{"n_layer": 8, "d_model": 256, "n_head": 4, "n_kv_head": 4, "head_dim": 64, "d_mlp": 1024, "vocab_size": 1024, "activation": "swiglu", "norm": "rmsnorm", "norm_place": "pre", "norm_eps": 1e-06, "positions": "rope", "rope_base": 500000.0, "rope_fraction": 1.0, "qk_norm": false, "attn_scale": 0.125, "bias": "none", "tie_embeddings": false, "parallel_block": false, "init": "normal", "init_std_qkv": 0.0618, "init_std_o": 0.0, "init_std_up": 0.0618, "init_std_down": 0.0, "optimizer": "soap_variant", "lr": 0.005, "beta1": 0.95, "beta2": 0.99, "weight_decay": 0.16, "lr_head": 0.00954, "grad_clip": 1.0, "warmup_steps": 200, "schedule": "wsd", "decay_fraction": 1.0, "decay_shape": "linear", "final_lr_fraction": 0.0, "batch_tokens": 131072, "seq_len": 512, "doc_mask": true, "train_tokens": 348900000, "steps": 2662, "dataset": "wikipedia_en"}
Each number is 200 + 20 x the weight over its row's rms, rounded and kept within 0 to 999. Layers, rows and columns count from 0. The size before them is the row's rms in percent of the matrix's.

# layer 3 MLP up, 1024x256, rms 0.103, rows 896-932, columns 64-127
095,191,231,200,226,188,198,184,161,210,211,214,192,201,187,177,175,213,240,175,210,233,228,210,215,201,177,189,221,214,232,203,211,192,206,201,165,196,203,184,208,214,180,197,178,185,245,179,196,206,188,218,187,162,202,176,219,230,212,183,167,175,171,145,199
102,200,217,186,221,214,207,211,173,214,168,191,196,176,178,222,187,171,214,180,218,203,210,200,215,165,168,171,205,199,186,226,174,239,186,198,169,221,200,207,195,202,193,215,193,202,231,196,209,204,230,241,201,201,192,214,180,163,194,201,207,153,184,174,208
098,206,180,206,195,202,219,197,195,237,194,170,217,222,169,214,230,168,224,190,193,184,186,169,210,191,197,176,206,220,232,194,186,238,183,217,169,210,206,229,229,189,187,204,195,214,208,212,253,215,161,185,194,193,188,235,199,202,232,216,189,221,177,183,216
096,244,212,213,208,176,166,209,220,167,197,197,208,194,206,190,202,204,202,197,201,189,224,165,203,200,235,199,212,242,188,201,163,241,238,217,203,230,206,207,215,223,189,204,155,201,225,207,201,209,197,188,195,220,203,224,219,213,177,175,199,239,231,191,207
098,198,232,179,197,186,180,192,197,211,198,209,209,194,217,194,197,213,187,193,185,164,181,205,207,212,183,192,189,130,218,200,227,223,184,193,205,175,240,213,228,154,205,175,208,180,227,217,190,183,198,172,185,187,190,211,204,226,203,149,209,196,184,180,187
100,200,221,149,170,190,152,164,196,199,229,223,197,166,199,227,208,205,206,238,214,214,214,212,203,201,203,192,191,211,262,200,211,196,208,192,216,195,187,213,252,219,178,201,216,212,196,161,229,213,197,190,200,180,234,217,201,222,219,193,205,192,196,181,179
097,212,208,223,216,217,227,162,186,227,187,255,232,161,229,222,201,179,219,195,187,173,177,166,197,192,169,179,193,183,189,201,167,195,227,206,217,217,226,191,186,207,210,238,191,195,181,220,217,193,197,207,187,212,186,183,180,235,185,197,181,231,178,223,185
107,187,178,172,206,228,175,207,184,193,160,169,232,185,203,185,199,225,179,227,182,196,211,219,198,209,217,188,236,197,200,174,181,188,228,212,158,178,245,186,224,165,222,199,189,183,196,155,162,195,205,231,209,205,206,168,167,192,185,205,246,229,191,184,227
099,221,217,176,190,222,215,182,193,194,172,214,195,223,224,200,227,175,185,203,164,195,163,225,191,226,212,201,167,182,207,206,242,214,202,229,188,230,198,181,217,197,208,210,211,197,187,194,192,193,235,223,229,191,176,202,216,183,202,206,190,199,168,180,256
099,182,206,207,175,226,214,215,222,182,229,198,227,194,154,207,200,161,174,210,172,180,180,211,205,182,219,165,201,247,214,183,216,213,227,211,249,145,190,223,216,178,204,200,215,198,206,192,190,202,239,226,184,167,181,195,173,191,215,197,207,201,192,178,202
101,242,220,255,202,206,213,194,192,204,157,195,218,184,187,205,189,245,199,207,199,209,213,204,193,195,183,243,206,180,217,194,199,195,193,204,214,186,192,224,189,184,172,201,213,221,229,170,175,217,190,190,183,182,198,208,215,208,199,227,201,185,187,203,191
098,172,212,232,190,232,213,202,210,190,171,224,187,210,200,234,259,209,181,168,181,179,178,202,250,215,180,215,201,211,209,185,160,219,192,164,203,167,245,138,192,207,213,202,178,202,158,195,194,211,183,204,196,192,196,215,179,218,203,206,178,203,207,184,230
089,178,202,225,198,190,216,185,182,213,187,203,147,191,220,199,186,209,210,218,197,186,188,214,209,227,221,217,206,195,205,218,184,204,196,241,226,179,193,213,193,145,195,178,210,213,180,172,228,180,212,160,215,191,208,215,212,216,217,233,169,175,224,176,183
102,158,208,156,209,193,200,194,213,190,176,227,152,210,149,192,187,191,174,219,216,208,203,205,166,227,211,145,186,188,214,229,200,171,178,210,212,203,214,201,212,208,185,193,184,201,190,218,188,194,201,176,199,209,172,230,217,195,187,179,190,182,186,169,208
102,211,210,206,208,188,212,177,179,196,194,233,231,189,256,202,229,237,227,245,160,185,188,179,199,225,179,217,222,222,217,193,179,204,214,215,216,198,194,220,207,181,163,198,200,198,212,183,188,200,223,226,220,216,183,185,196,146,185,192,188,186,195,175,184
098,200,199,189,200,231,190,217,195,218,218,227,220,183,240,246,220,186,174,189,203,188,206,193,206,194,187,210,186,201,195,254,202,220,201,214,189,215,216,223,224,161,222,193,198,191,173,184,208,236,205,162,186,194,172,204,186,197,214,164,219,194,186,188,190
104,178,220,209,185,218,214,178,177,210,181,235,189,207,213,167,196,234,191,215,210,189,254,213,199,192,226,189,226,228,192,184,160,191,238,192,182,193,231,212,221,212,199,203,144,199,179,194,173,194,203,191,220,195,191,188,205,218,183,197,186,164,197,182,206
094,204,162,231,164,202,174,198,165,163,182,182,202,209,199,201,181,244,215,224,187,196,200,239,202,160,194,197,202,208,187,220,183,163,173,191,204,170,194,201,238,193,207,183,175,207,167,170,237,188,185,202,136,167,185,209,178,202,231,183,211,186,192,195,203
097,208,200,210,229,173,184,183,210,200,234,191,202,221,209,187,210,196,207,210,201,190,200,215,209,190,187,166,195,187,206,188,221,175,211,213,221,208,229,220,203,205,196,205,189,205,232,207,196,214,192,151,222,224,186,209,186,193,239,202,189,156,187,235,197
093,196,157,186,173,231,198,232,211,218,186,210,195,206,200,183,246,190,211,206,214,196,203,217,221,181,203,225,212,197,201,229,188,192,171,207,189,216,186,209,206,194,232,201,211,208,209,211,215,160,207,199,198,163,208,209,209,217,225,166,232,200,186,210,199
098,181,223,205,157,196,209,168,198,209,225,182,193,207,186,226,195,192,215,190,191,161,224,210,211,187,206,227,183,188,213,215,190,205,194,172,216,223,200,153,219,203,187,190,163,209,185,166,176,208,220,234,219,197,201,204,172,202,219,183,198,216,225,198,226
104,200,223,189,175,187,219,170,200,191,192,225,196,167,188,198,187,215,242,200,208,178,173,236,208,197,207,220,207,244,175,192,178,208,214,216,253,206,227,195,197,192,246,237,180,209,222,209,187,203,197,235,200,216,221,176,204,193,208,243,253,195,193,190,205
101,235,192,151,157,193,178,208,252,221,212,182,229,181,207,219,176,230,219,181,196,191,207,199,222,185,217,185,216,200,203,206,235,225,180,232,220,189,224,215,194,193,207,226,201,186,159,211,223,225,250,191,212,204,190,222,173,176,203,195,204,222,207,181,215
098,177,190,182,215,233,181,215,213,203,206,178,237,143,246,198,173,237,194,231,213,181,199,207,205,208,192,179,198,207,180,165,229,201,208,236,195,200,182,194,211,192,208,190,199,244,167,178,192,184,239,208,205,194,205,191,188,206,210,156,183,187,215,174,201
100,183,190,177,187,220,212,191,172,222,220,221,212,219,212,182,238,202,201,204,214,188,235,162,184,173,189,189,215,191,196,195,197,172,215,211,203,217,201,208,235,165,213,202,197,178,177,208,172,206,221,203,204,175,199,205,231,198,187,194,192,212,174,217,226
106,182,185,194,199,198,192,238,215,205,170,223,228,184,189,183,220,171,207,194,198,175,233,182,204,196,198,191,219,164,222,239,189,226,211,196,184,247,195,195,217,231,215,188,218,225,271,188,166,186,174,217,216,221,207,222,183,208,203,177,168,191,194,170,170
102,150,188,152,215,210,205,145,195,222,201,204,203,211,215,203,188,219,205,221,191,208,190,189,183,178,153,160,195,188,212,204,203,216,234,207,185,204,164,201,188,242,200,195,218,235,154,188,144,181,204,230,171,217,197,217,192,221,199,199,184,199,164,189,206
092,207,179,185,223,189,183,165,199,200,206,231,203,238,173,198,197,206,211,189,193,205,187,201,237,184,196,247,143,189,210,211,195,213,169,204,211,178,175,196,217,211,195,259,223,188,160,189,182,221,205,183,206,178,218,182,229,179,205,217,201,191,181,218,188
093,193,216,181,190,214,203,202,262,176,169,237,206,200,214,202,214,206,224,155,190,205,223,176,197,216,189,194,192,209,195,186,197,180,222,207,180,210,155,197,204,213,222,191,227,185,188,179,198,186,167,195,173,196,222,201,192,251,180,239,182,185,178,213,199
103,176,186,202,180,207,230,202,191,167,149,218,188,192,196,188,217,211,203,199,196,216,190,201,219,184,186,170,207,188,174,183,225,210,218,179,197,191,191,172,188,201,189,214,228,174,207,210,170,225,171,217,220,159,171,183,217,225,184,226,206,198,181,195,159
113,208,198,204,180,223,187,186,218,186,215,188,252,178,225,208,214,183,166,184,170,195,149,188,206,198,177,204,183,222,205,186,223,204,197,211,238,179,181,213,220,186,205,217,221,214,230,190,212,208,181,202,208,209,242,200,185,214,196,196,187,192,173,194,187
099,187,225,208,192,207,216,192,193,222,208,181,174,211,212,182,201,192,191,196,219,196,196,183,177,167,210,193,206,188,210,167,196,195,203,211,200,195,183,175,173,242,208,198,178,197,205,234,151,186,216,199,222,177,199,229,187,202,209,190,171,170,238,235,204
094,201,217,230,222,193,197,207,237,198,206,209,173,197,198,214,237,187,207,223,227,177,202,229,222,194,171,244,200,187,204,186,239,208,221,206,206,188,181,189,161,231,187,165,247,202,241,182,201,215,195,176,202,208,225,189,218,235,208,170,187,220,204,182,198
097,204,208,156,196,190,193,207,247,205,177,177,218,204,195,189,179,189,180,195,204,165,231,159,183,247,208,213,200,218,196,191,161,188,191,231,215,178,177,204,226,167,189,225,197,200,192,179,203,221,175,211,193,183,197,202,147,200,176,208,187,176,211,212,222
099,170,207,219,183,207,178,197,197,222,239,197,163,219,194,181,186,209,202,172,210,216,207,191,208,210,173,181,174,217,218,207,215,207,186,196,246,178,178,207,222,208,211,166,174,192,216,246,200,248,150,216,206,189,188,187,210,198,189,204,210,196,226,207,173
101,180,183,187,207,215,205,189,197,222,212,193,201,203,201,172,211,173,212,182,170,166,244,232,240,205,267,228,184,203,214,213,211,214,187,206,208,226,209,223,208,191,204,196,227,198,204,210,226,180,174,211,202,187,200,167,200,212,214,198,180,184,206,190,191
122,190,196,180,153,210,199,210,175,186,180,167,210,170,165,183,190,170,176,237,204,184,229,213,204,181,198,235,150,197,189,191,196,210,198,209,212,210,188,192,199,201,219,218,237,182,212,205,173,184,207,223,204,196,188,221,207,208,175,210,205,210,201,202,185
# layer 3 MLP down (transposed), 1024x256, rms 0.0797, rows 896-931, columns 64-127
092,182,183,199,236,173,210,232,200,198,157,186,192,198,196,224,223,211,205,225,197,198,219,210,212,203,237,201,156,193,208,178,178,201,169,212,230,211,256,198,226,219,226,184,230,229,177,225,201,194,190,201,185,193,183,197,218,189,222,185,173,190,231,212,200
099,213,167,215,193,202,184,172,213,223,202,223,209,213,214,205,200,195,208,185,174,170,183,255,191,184,206,197,171,207,197,217,246,185,175,202,196,171,182,183,195,192,205,214,212,230,177,172,211,217,163,226,173,212,220,180,194,193,200,198,238,195,202,206,201
093,162,226,231,176,233,218,234,244,200,197,218,228,190,183,208,198,225,231,194,200,203,212,206,203,210,151,196,197,157,206,183,193,206,205,165,203,204,177,217,177,194,175,203,235,194,196,179,193,217,208,195,162,208,208,203,202,226,204,185,192,187,178,197,178
098,197,193,170,174,196,194,189,189,225,205,189,198,200,233,186,163,171,196,177,189,203,219,213,232,206,167,224,213,196,201,208,206,213,205,216,212,263,187,166,166,180,200,216,197,204,176,198,176,191,196,179,169,208,186,162,180,193,152,199,177,205,180,172,230
095,198,177,205,209,208,213,208,208,219,189,195,214,196,207,222,192,208,188,206,192,163,192,189,209,168,217,204,193,226,164,169,179,181,172,220,215,173,222,221,168,174,207,211,193,192,215,236,180,206,195,207,179,188,137,164,206,178,202,194,202,142,210,224,194
095,167,191,229,205,224,181,207,201,187,196,198,202,158,182,198,207,185,216,164,192,168,189,197,205,159,181,208,206,176,222,183,171,181,196,153,223,208,183,191,191,190,197,207,183,163,194,186,230,206,229,197,184,187,168,216,195,214,209,206,203,194,178,183,178
097,201,179,215,205,228,213,235,177,238,176,229,215,200,182,185,212,181,177,189,171,216,184,221,232,180,191,223,190,184,215,206,188,201,206,195,181,173,159,187,188,207,196,188,213,191,233,193,215,217,220,202,213,213,195,210,187,211,213,222,186,172,157,201,204
106,240,196,229,218,192,225,227,213,199,221,220,187,217,205,203,208,178,187,163,226,222,239,194,211,163,131,178,196,222,220,181,180,200,179,255,202,190,156,182,225,191,245,178,191,185,192,211,206,203,194,202,213,176,196,181,159,213,181,171,192,226,233,215,204
104,226,234,214,217,186,170,220,221,238,182,204,175,234,190,195,205,201,191,217,199,196,196,212,187,195,218,195,245,183,206,209,192,181,194,194,230,205,199,221,200,216,200,194,170,185,195,238,179,219,217,197,204,190,181,192,197,164,195,185,214,221,209,194,240
097,200,202,189,179,212,207,173,204,193,245,183,191,180,213,200,211,186,229,183,217,195,199,185,200,198,212,181,187,196,208,159,201,221,203,178,182,186,185,215,205,203,196,252,202,203,192,217,197,186,224,148,227,181,218,187,227,207,225,244,207,191,188,146,199
104,220,212,184,188,229,207,191,216,207,243,179,225,182,194,183,199,183,165,225,225,218,222,204,211,210,189,230,200,208,181,209,205,216,195,219,193,189,236,185,199,201,187,175,254,173,222,186,205,182,200,262,154,239,223,192,203,188,179,205,164,192,222,212,189
104,186,161,212,219,227,197,188,178,168,188,162,201,192,196,187,189,225,219,236,192,225,201,202,208,158,206,204,162,186,155,202,201,225,221,182,193,189,199,231,193,182,186,198,192,184,187,219,182,198,210,247,163,174,208,222,211,190,217,165,201,204,208,183,202
097,174,192,210,188,217,204,208,157,173,212,203,197,206,218,186,196,219,213,210,222,194,200,228,247,223,223,208,192,196,164,214,197,209,219,199,164,186,170,179,162,218,221,194,192,235,211,223,202,226,218,171,199,195,207,191,177,187,214,224,193,236,181,202,181
100,191,190,214,195,207,189,189,190,192,231,191,177,215,193,173,205,158,183,202,172,228,179,188,202,173,149,209,214,193,193,168,202,217,185,210,192,218,169,168,206,168,243,191,161,188,241,197,209,176,242,196,214,186,206,212,198,213,207,209,209,210,221,224,197
099,197,186,216,214,186,209,226,211,210,190,192,195,193,177,169,187,225,210,218,203,174,252,238,207,161,178,222,186,211,202,155,168,206,199,220,213,218,208,183,184,214,197,192,208,203,201,210,230,195,227,219,184,190,164,198,225,222,193,196,158,177,216,224,187
103,205,208,187,237,214,250,216,243,189,190,198,241,181,207,225,197,208,208,206,210,204,215,193,197,209,209,220,189,206,201,212,238,211,199,191,169,186,198,197,236,204,221,212,160,201,198,202,199,180,217,164,194,169,187,189,197,166,196,204,207,205,202,194,204
099,206,202,178,218,213,190,173,180,182,189,170,191,198,191,232,236,208,230,198,188,228,203,152,224,205,196,204,200,189,218,205,200,209,198,173,188,226,187,177,184,212,183,209,229,202,230,207,227,205,194,139,169,187,213,198,186,204,229,186,237,214,228,207,169
096,177,212,203,189,182,202,206,199,203,196,193,201,201,202,228,167,194,214,219,224,213,179,199,226,222,188,215,218,192,219,201,216,216,200,169,227,174,240,194,178,215,204,198,181,208,202,195,199,184,198,222,192,235,177,184,186,204,230,171,182,184,203,202,175
097,187,213,200,186,224,164,249,218,199,205,206,223,208,180,188,185,187,208,183,216,195,208,229,203,223,217,198,201,180,215,233,214,182,248,185,209,202,184,212,228,206,204,220,222,189,230,183,188,227,215,185,165,203,192,208,185,179,227,224,235,166,221,202,187
096,220,205,178,179,196,232,216,233,213,181,198,224,202,156,189,229,217,190,214,211,186,195,199,201,214,224,206,188,183,226,208,232,215,232,161,226,224,193,236,180,207,214,206,215,214,177,205,216,233,191,239,204,164,197,198,203,233,202,177,205,148,193,165,210
101,197,206,192,241,208,217,186,162,203,191,191,213,205,184,151,204,226,243,202,197,215,214,212,177,219,198,158,160,220,222,198,194,176,241,215,187,195,226,172,165,165,200,186,217,194,220,184,197,189,208,200,201,193,204,181,176,183,210,203,171,202,201,195,194
098,208,180,201,227,204,211,240,207,168,228,226,188,232,219,177,229,203,199,221,216,234,185,205,196,246,209,180,216,221,184,202,211,204,209,197,203,180,193,165,224,207,218,193,221,189,212,195,162,190,210,194,162,192,209,199,208,175,207,239,183,230,188,217,182
095,210,178,190,222,203,178,215,210,202,204,228,172,165,182,226,199,196,214,183,187,196,217,235,221,184,161,232,167,219,174,198,248,216,203,217,158,220,233,194,223,200,182,191,231,214,179,190,194,202,188,216,217,176,241,186,206,214,226,189,193,175,196,204,208
099,247,191,210,233,184,209,227,187,226,196,185,162,208,202,224,203,209,159,185,172,167,186,208,217,203,205,180,214,228,189,201,232,231,203,190,201,207,174,177,181,219,200,192,197,216,187,204,221,187,208,202,223,210,198,243,184,177,196,219,185,226,204,205,201
104,163,189,214,176,205,245,191,222,189,188,202,210,196,189,190,236,195,170,192,239,191,175,252,225,192,207,170,192,222,198,204,219,204,169,212,187,191,173,213,228,217,193,213,208,206,183,183,213,245,208,193,214,159,196,197,190,201,200,194,188,187,190,195,185
105,218,207,201,225,205,172,177,190,187,180,177,185,211,238,219,160,235,187,214,193,192,182,198,202,179,196,183,230,195,165,183,212,164,188,178,238,206,182,218,217,200,190,226,210,187,167,199,210,188,200,207,172,224,183,182,196,180,193,207,201,257,222,211,199
108,176,181,236,204,226,222,148,169,230,222,194,200,195,228,195,175,204,214,184,187,210,198,208,186,199,179,166,214,160,202,181,184,189,189,179,215,195,206,195,166,225,218,236,223,175,194,196,228,176,184,191,198,190,203,215,213,185,141,222,197,225,210,225,184
098,207,187,218,220,197,143,191,205,198,194,226,187,212,209,200,182,214,182,220,206,210,199,182,181,170,172,168,164,208,188,160,191,196,182,180,213,180,206,175,221,203,197,224,210,197,180,145,204,203,224,196,201,187,200,182,158,213,230,215,174,162,187,194,213
094,199,192,251,221,211,209,185,178,203,205,222,186,181,201,202,237,181,189,232,197,210,187,217,199,200,185,196,202,200,228,209,225,204,192,189,190,189,201,170,173,186,174,184,205,180,174,217,182,255,249,178,228,205,210,205,203,193,210,208,185,224,247,260,168
105,217,183,247,230,199,196,237,209,197,219,224,201,204,168,214,198,188,225,190,187,203,235,259,206,192,182,194,169,178,206,172,210,219,208,192,191,190,208,162,192,201,209,226,224,147,226,161,202,220,206,194,196,211,226,192,192,195,194,212,210,204,233,185,193
103,192,206,195,207,204,183,215,217,163,179,248,218,223,173,195,203,189,188,186,183,200,141,173,200,219,225,198,225,224,222,206,197,203,210,196,204,198,202,176,197,155,222,173,196,189,199,154,184,197,182,184,236,197,218,205,205,190,200,218,212,225,164,163,175
100,234,236,216,213,192,212,227,228,194,183,216,209,180,195,208,213,217,217,174,210,230,192,238,200,206,203,212,184,229,226,220,210,171,184,228,188,161,215,196,215,175,235,177,227,197,193,198,190,185,228,193,216,174,204,183,176,205,214,225,238,187,260,193,166
094,208,208,206,203,221,181,184,215,230,184,193,200,205,191,197,222,204,230,198,166,201,173,191,176,210,210,201,154,233,196,221,209,187,195,242,229,205,203,212,181,201,189,207,186,163,227,206,205,200,177,207,207,173,187,218,195,179,216,187,191,177,189,176,199
096,196,224,239,207,193,182,164,211,212,227,184,214,213,214,235,186,196,269,196,201,221,205,192,202,190,208,226,242,179,192,201,166,217,203,173,201,205,190,195,191,214,225,252,214,179,214,169,222,213,204,189,212,195,230,208,217,193,199,195,204,220,189,217,209
100,206,210,213,159,189,230,236,174,231,218,220,198,237,180,184,217,204,171,212,184,176,217,175,176,225,197,235,179,190,191,194,159,202,208,176,217,223,191,223,209,231,190,222,210,207,177,202,218,201,214,207,188,213,224,190,171,209,162,198,167,182,170,204,207
104,167,211,205,213,205,203,216,214,197,167,214,189,174,221,205,207,181,188,208,189,189,180,220,226,206,193,177,214,203,243,181,227,221,203,189,193,193,185,217,175,225,189,182,220,218,192,153,187,160,199,211,247,196,185,188,212,193,213,206,180,172,211,216,232
# layer 3 MLP gate, 1024x256, rms 0.103, rows 897-932, columns 64-127
098,211,202,212,220,198,173,179,177,203,183,240,207,201,167,192,220,216,229,204,195,225,172,209,185,204,206,228,235,208,205,180,210,188,162,230,184,158,186,200,180,186,208,196,231,206,204,196,204,213,203,201,242,191,200,203,188,227,201,213,219,196,195,218,217
103,181,213,131,204,175,224,216,194,171,210,174,193,197,187,203,182,183,198,200,219,167,199,191,165,176,231,179,188,196,232,225,222,217,199,162,182,196,252,172,205,204,232,219,225,205,213,208,221,176,194,221,210,207,230,146,175,159,207,188,199,214,213,175,208
094,184,209,182,173,235,199,201,199,204,195,205,182,200,187,190,186,192,211,170,193,214,249,237,217,189,181,204,209,164,217,187,187,180,179,188,183,177,218,177,186,204,190,197,192,188,182,194,217,189,215,218,224,177,176,202,179,140,223,222,182,164,208,189,214
097,201,205,240,174,202,192,200,199,169,181,207,212,211,214,194,250,182,230,202,164,161,229,232,214,173,199,192,206,240,228,205,155,189,198,215,166,221,219,169,205,240,190,194,173,204,200,166,233,232,210,223,180,206,176,182,207,210,188,193,185,205,178,203,180
102,194,198,210,206,184,220,167,187,221,244,218,187,182,183,217,186,183,176,177,228,185,164,214,210,212,207,190,226,177,218,208,252,214,212,185,184,182,149,212,239,176,192,178,215,204,249,192,237,212,190,200,187,231,213,173,198,210,219,208,166,205,223,189,182
095,184,197,204,167,198,226,177,194,203,211,212,203,186,229,198,201,166,207,197,202,191,209,153,179,210,193,172,244,201,253,216,213,228,205,206,221,188,218,163,205,223,225,208,215,193,187,179,184,190,214,202,207,244,204,189,183,197,190,210,176,201,176,209,211
103,238,166,207,215,206,192,226,177,211,178,196,245,225,207,186,192,198,204,207,190,182,183,207,172,194,227,226,211,196,244,203,211,212,225,215,214,200,205,217,185,188,210,200,217,195,186,173,213,138,208,236,209,169,204,171,199,187,214,217,231,198,187,180,201
113,160,207,179,178,193,202,187,206,204,201,220,169,200,175,175,177,180,175,215,203,228,184,204,190,178,204,175,204,219,192,198,229,180,188,237,239,229,197,213,158,197,195,181,194,172,209,197,200,201,210,208,180,212,174,211,239,194,229,180,202,213,170,192,214
097,238,194,211,238,229,195,214,208,217,197,206,221,204,213,203,193,187,197,226,217,219,232,226,180,206,204,176,220,148,218,191,218,198,207,209,196,186,227,180,197,194,186,202,182,211,179,177,197,206,208,213,182,201,167,195,230,216,191,197,195,194,196,182,167
097,190,159,205,207,207,201,232,224,217,218,164,230,237,183,204,209,206,177,196,211,224,194,171,193,187,199,232,173,219,200,187,172,217,177,208,170,207,214,199,224,198,171,181,185,222,188,203,229,178,225,217,195,239,220,198,215,178,206,169,196,244,225,163,190
107,196,180,201,194,198,204,199,174,205,205,172,209,228,174,176,211,221,201,200,184,256,215,175,147,133,204,215,173,206,157,205,201,216,203,198,213,210,169,243,209,155,186,190,191,204,181,196,225,201,230,208,186,207,180,214,207,197,196,180,198,219,205,201,200
093,171,209,209,177,236,200,200,207,221,232,213,241,201,201,207,203,191,205,212,187,170,174,207,195,228,247,207,195,221,215,206,240,205,175,250,178,195,186,206,164,198,200,181,189,190,244,188,188,204,216,204,208,200,205,192,199,162,227,229,202,163,175,218,207
100,221,215,202,180,216,228,189,227,177,214,237,199,194,220,198,209,200,194,204,195,212,179,206,245,205,201,193,168,197,217,204,231,206,163,211,204,177,200,147,221,163,213,199,178,162,162,248,226,207,229,187,220,192,170,212,216,201,216,175,202,193,222,197,176
102,233,213,207,190,220,211,187,182,201,186,186,209,188,192,217,214,215,202,205,212,198,203,174,225,211,195,224,217,215,237,214,149,209,194,243,186,216,203,201,170,209,178,178,197,183,248,192,213,199,230,231,209,210,194,225,178,163,223,198,213,186,194,222,227
098,172,213,223,189,217,202,203,212,204,211,211,221,193,200,243,202,190,173,188,189,194,202,203,189,195,172,219,190,186,172,208,234,189,201,188,175,233,217,224,213,195,191,211,209,193,202,211,219,205,193,220,212,151,207,213,145,205,197,158,187,218,183,203,194
096,217,188,225,178,201,176,200,194,212,184,187,207,194,218,220,214,171,151,198,200,199,220,209,157,210,234,201,186,206,206,194,188,200,198,220,219,159,171,163,265,192,169,214,197,167,186,214,192,233,198,220,218,187,199,210,235,209,197,212,184,177,215,181,189
097,216,219,226,182,212,193,165,208,172,221,216,155,204,194,169,208,191,203,194,169,208,213,179,212,195,202,221,215,192,224,193,206,177,193,241,206,199,210,214,152,220,180,186,166,202,217,205,163,201,174,175,207,250,220,169,217,199,152,233,235,244,216,225,158
099,197,203,203,217,183,177,203,198,200,217,167,176,176,182,219,208,164,204,159,187,165,226,194,207,177,229,182,217,254,223,233,190,224,235,212,182,184,168,222,188,172,213,219,191,198,199,200,177,202,215,164,232,161,172,194,204,187,193,203,174,197,198,212,222
094,189,150,215,200,243,170,242,166,192,193,174,199,214,187,156,225,188,179,194,205,187,236,214,201,222,202,197,196,224,189,211,194,186,197,196,207,227,161,208,201,190,219,176,201,200,199,220,182,196,246,185,185,204,182,204,190,231,211,194,203,175,230,207,153
101,187,218,208,241,199,204,203,237,172,172,252,181,154,218,203,187,196,192,190,195,227,179,222,219,200,192,183,207,210,183,177,151,218,214,229,194,203,196,222,228,192,180,194,222,164,177,230,213,195,206,218,198,180,216,215,206,197,173,197,187,202,227,201,182
098,177,214,199,178,209,206,225,212,201,180,202,226,188,156,199,238,179,212,226,202,226,226,198,222,187,206,198,212,195,198,197,194,212,198,193,187,223,217,198,181,227,190,217,180,176,202,194,214,191,217,187,198,213,213,219,208,203,188,186,226,207,213,210,207
098,201,219,187,200,220,201,226,235,192,191,182,192,175,225,208,205,215,233,206,181,188,244,162,168,199,182,208,229,199,197,229,201,164,245,187,191,180,218,168,184,183,148,187,170,185,190,188,170,210,178,255,199,227,195,189,207,190,207,172,173,200,191,159,210
096,240,190,228,190,184,191,229,201,216,212,199,208,212,180,236,223,197,204,207,218,190,207,208,230,204,222,234,228,184,191,210,209,165,176,161,186,200,158,187,195,185,218,186,207,222,193,181,221,236,192,208,180,221,184,189,224,205,177,208,220,201,206,246,187
098,208,192,201,182,219,210,211,180,183,192,201,202,181,200,189,177,214,175,240,222,174,215,233,199,199,199,186,214,192,184,194,201,207,202,201,201,207,187,207,191,159,191,200,207,208,228,182,223,209,216,213,172,196,231,211,211,190,172,188,162,191,154,159,192
103,196,179,203,211,208,211,217,267,176,197,214,192,216,200,208,158,207,198,226,243,164,186,239,158,181,201,221,194,199,164,237,195,208,178,202,179,171,165,182,168,215,172,196,194,213,183,221,208,209,172,195,193,221,184,191,215,199,184,240,223,183,210,199,199
112,224,200,212,195,185,186,228,227,195,199,213,215,194,192,215,163,230,170,235,183,178,190,202,229,211,208,179,197,228,176,235,199,196,171,186,210,173,190,225,211,193,189,213,177,237,214,198,215,214,193,202,225,214,201,208,227,186,176,211,212,166,181,205,157
099,199,204,213,213,198,195,197,169,220,181,158,206,152,199,211,204,212,204,214,211,177,227,207,181,197,195,154,238,205,202,206,211,199,209,170,212,192,217,193,201,196,210,203,162,231,239,178,210,153,215,188,206,224,211,237,217,213,237,196,195,183,190,203,207
096,203,204,174,184,192,157,195,221,208,215,181,205,162,202,208,171,201,215,158,158,195,232,178,201,210,202,225,179,160,203,186,201,232,214,244,186,192,186,212,191,185,217,195,237,200,203,164,201,160,159,192,178,230,203,175,198,232,202,234,219,198,180,176,226
103,221,186,223,223,224,217,192,189,220,208,210,170,188,195,163,177,161,212,219,182,218,199,197,204,175,190,208,195,232,163,233,168,222,193,205,167,210,234,217,191,185,241,197,241,184,220,182,227,221,231,190,206,195,191,223,202,173,196,176,221,215,229,185,221
112,168,199,200,214,208,198,223,166,218,188,187,223,206,164,198,205,200,238,196,205,197,201,193,205,189,203,231,186,210,226,205,189,206,200,185,165,207,200,186,209,203,228,235,208,215,205,184,201,164,179,210,207,208,184,161,216,238,221,217,171,189,201,225,203
096,211,203,182,205,186,203,238,229,199,191,205,226,181,182,204,182,190,182,179,221,216,236,188,202,229,204,198,213,210,162,171,210,161,191,168,164,206,208,194,206,224,151,173,216,206,226,190,209,228,192,220,193,214,191,198,215,225,175,161,201,161,157,180,187
095,213,216,216,214,168,203,224,203,203,213,220,201,212,187,196,214,189,158,214,199,181,204,223,241,184,193,217,226,189,220,173,242,210,199,222,187,188,193,249,193,227,188,152,237,216,199,186,212,211,192,195,161,202,209,183,213,219,207,171,214,215,200,169,221
091,220,156,227,195,199,205,202,197,204,222,187,204,249,184,214,209,232,173,192,242,175,201,160,192,205,205,201,214,172,211,212,198,228,205,192,175,210,177,186,188,201,227,212,223,171,163,161,225,192,202,179,197,200,201,199,178,193,161,182,226,189,213,218,220
104,205,218,188,183,226,198,224,193,202,216,198,224,194,210,221,201,168,214,202,180,181,220,185,229,197,194,173,201,196,163,206,206,247,198,206,167,180,185,201,196,193,227,213,192,205,157,202,188,223,201,180,216,219,202,210,242,230,189,194,224,223,257,211,212
100,202,196,160,182,203,165,209,163,189,210,209,191,206,252,212,196,216,201,169,182,168,220,218,223,216,204,202,186,180,210,222,194,183,203,221,201,219,175,208,223,203,209,180,216,211,210,217,214,198,184,199,188,207,180,168,201,253,205,218,198,233,216,181,211
119,211,189,211,253,200,184,231,189,222,221,229,193,219,244,235,210,218,202,166,184,237,178,203,197,189,207,181,219,191,192,214,201,172,190,157,201,173,188,233,221,175,204,177,193,197,179,192,179,220,187,186,192,206,168,134,182,223,238,203,195,181,207,177,234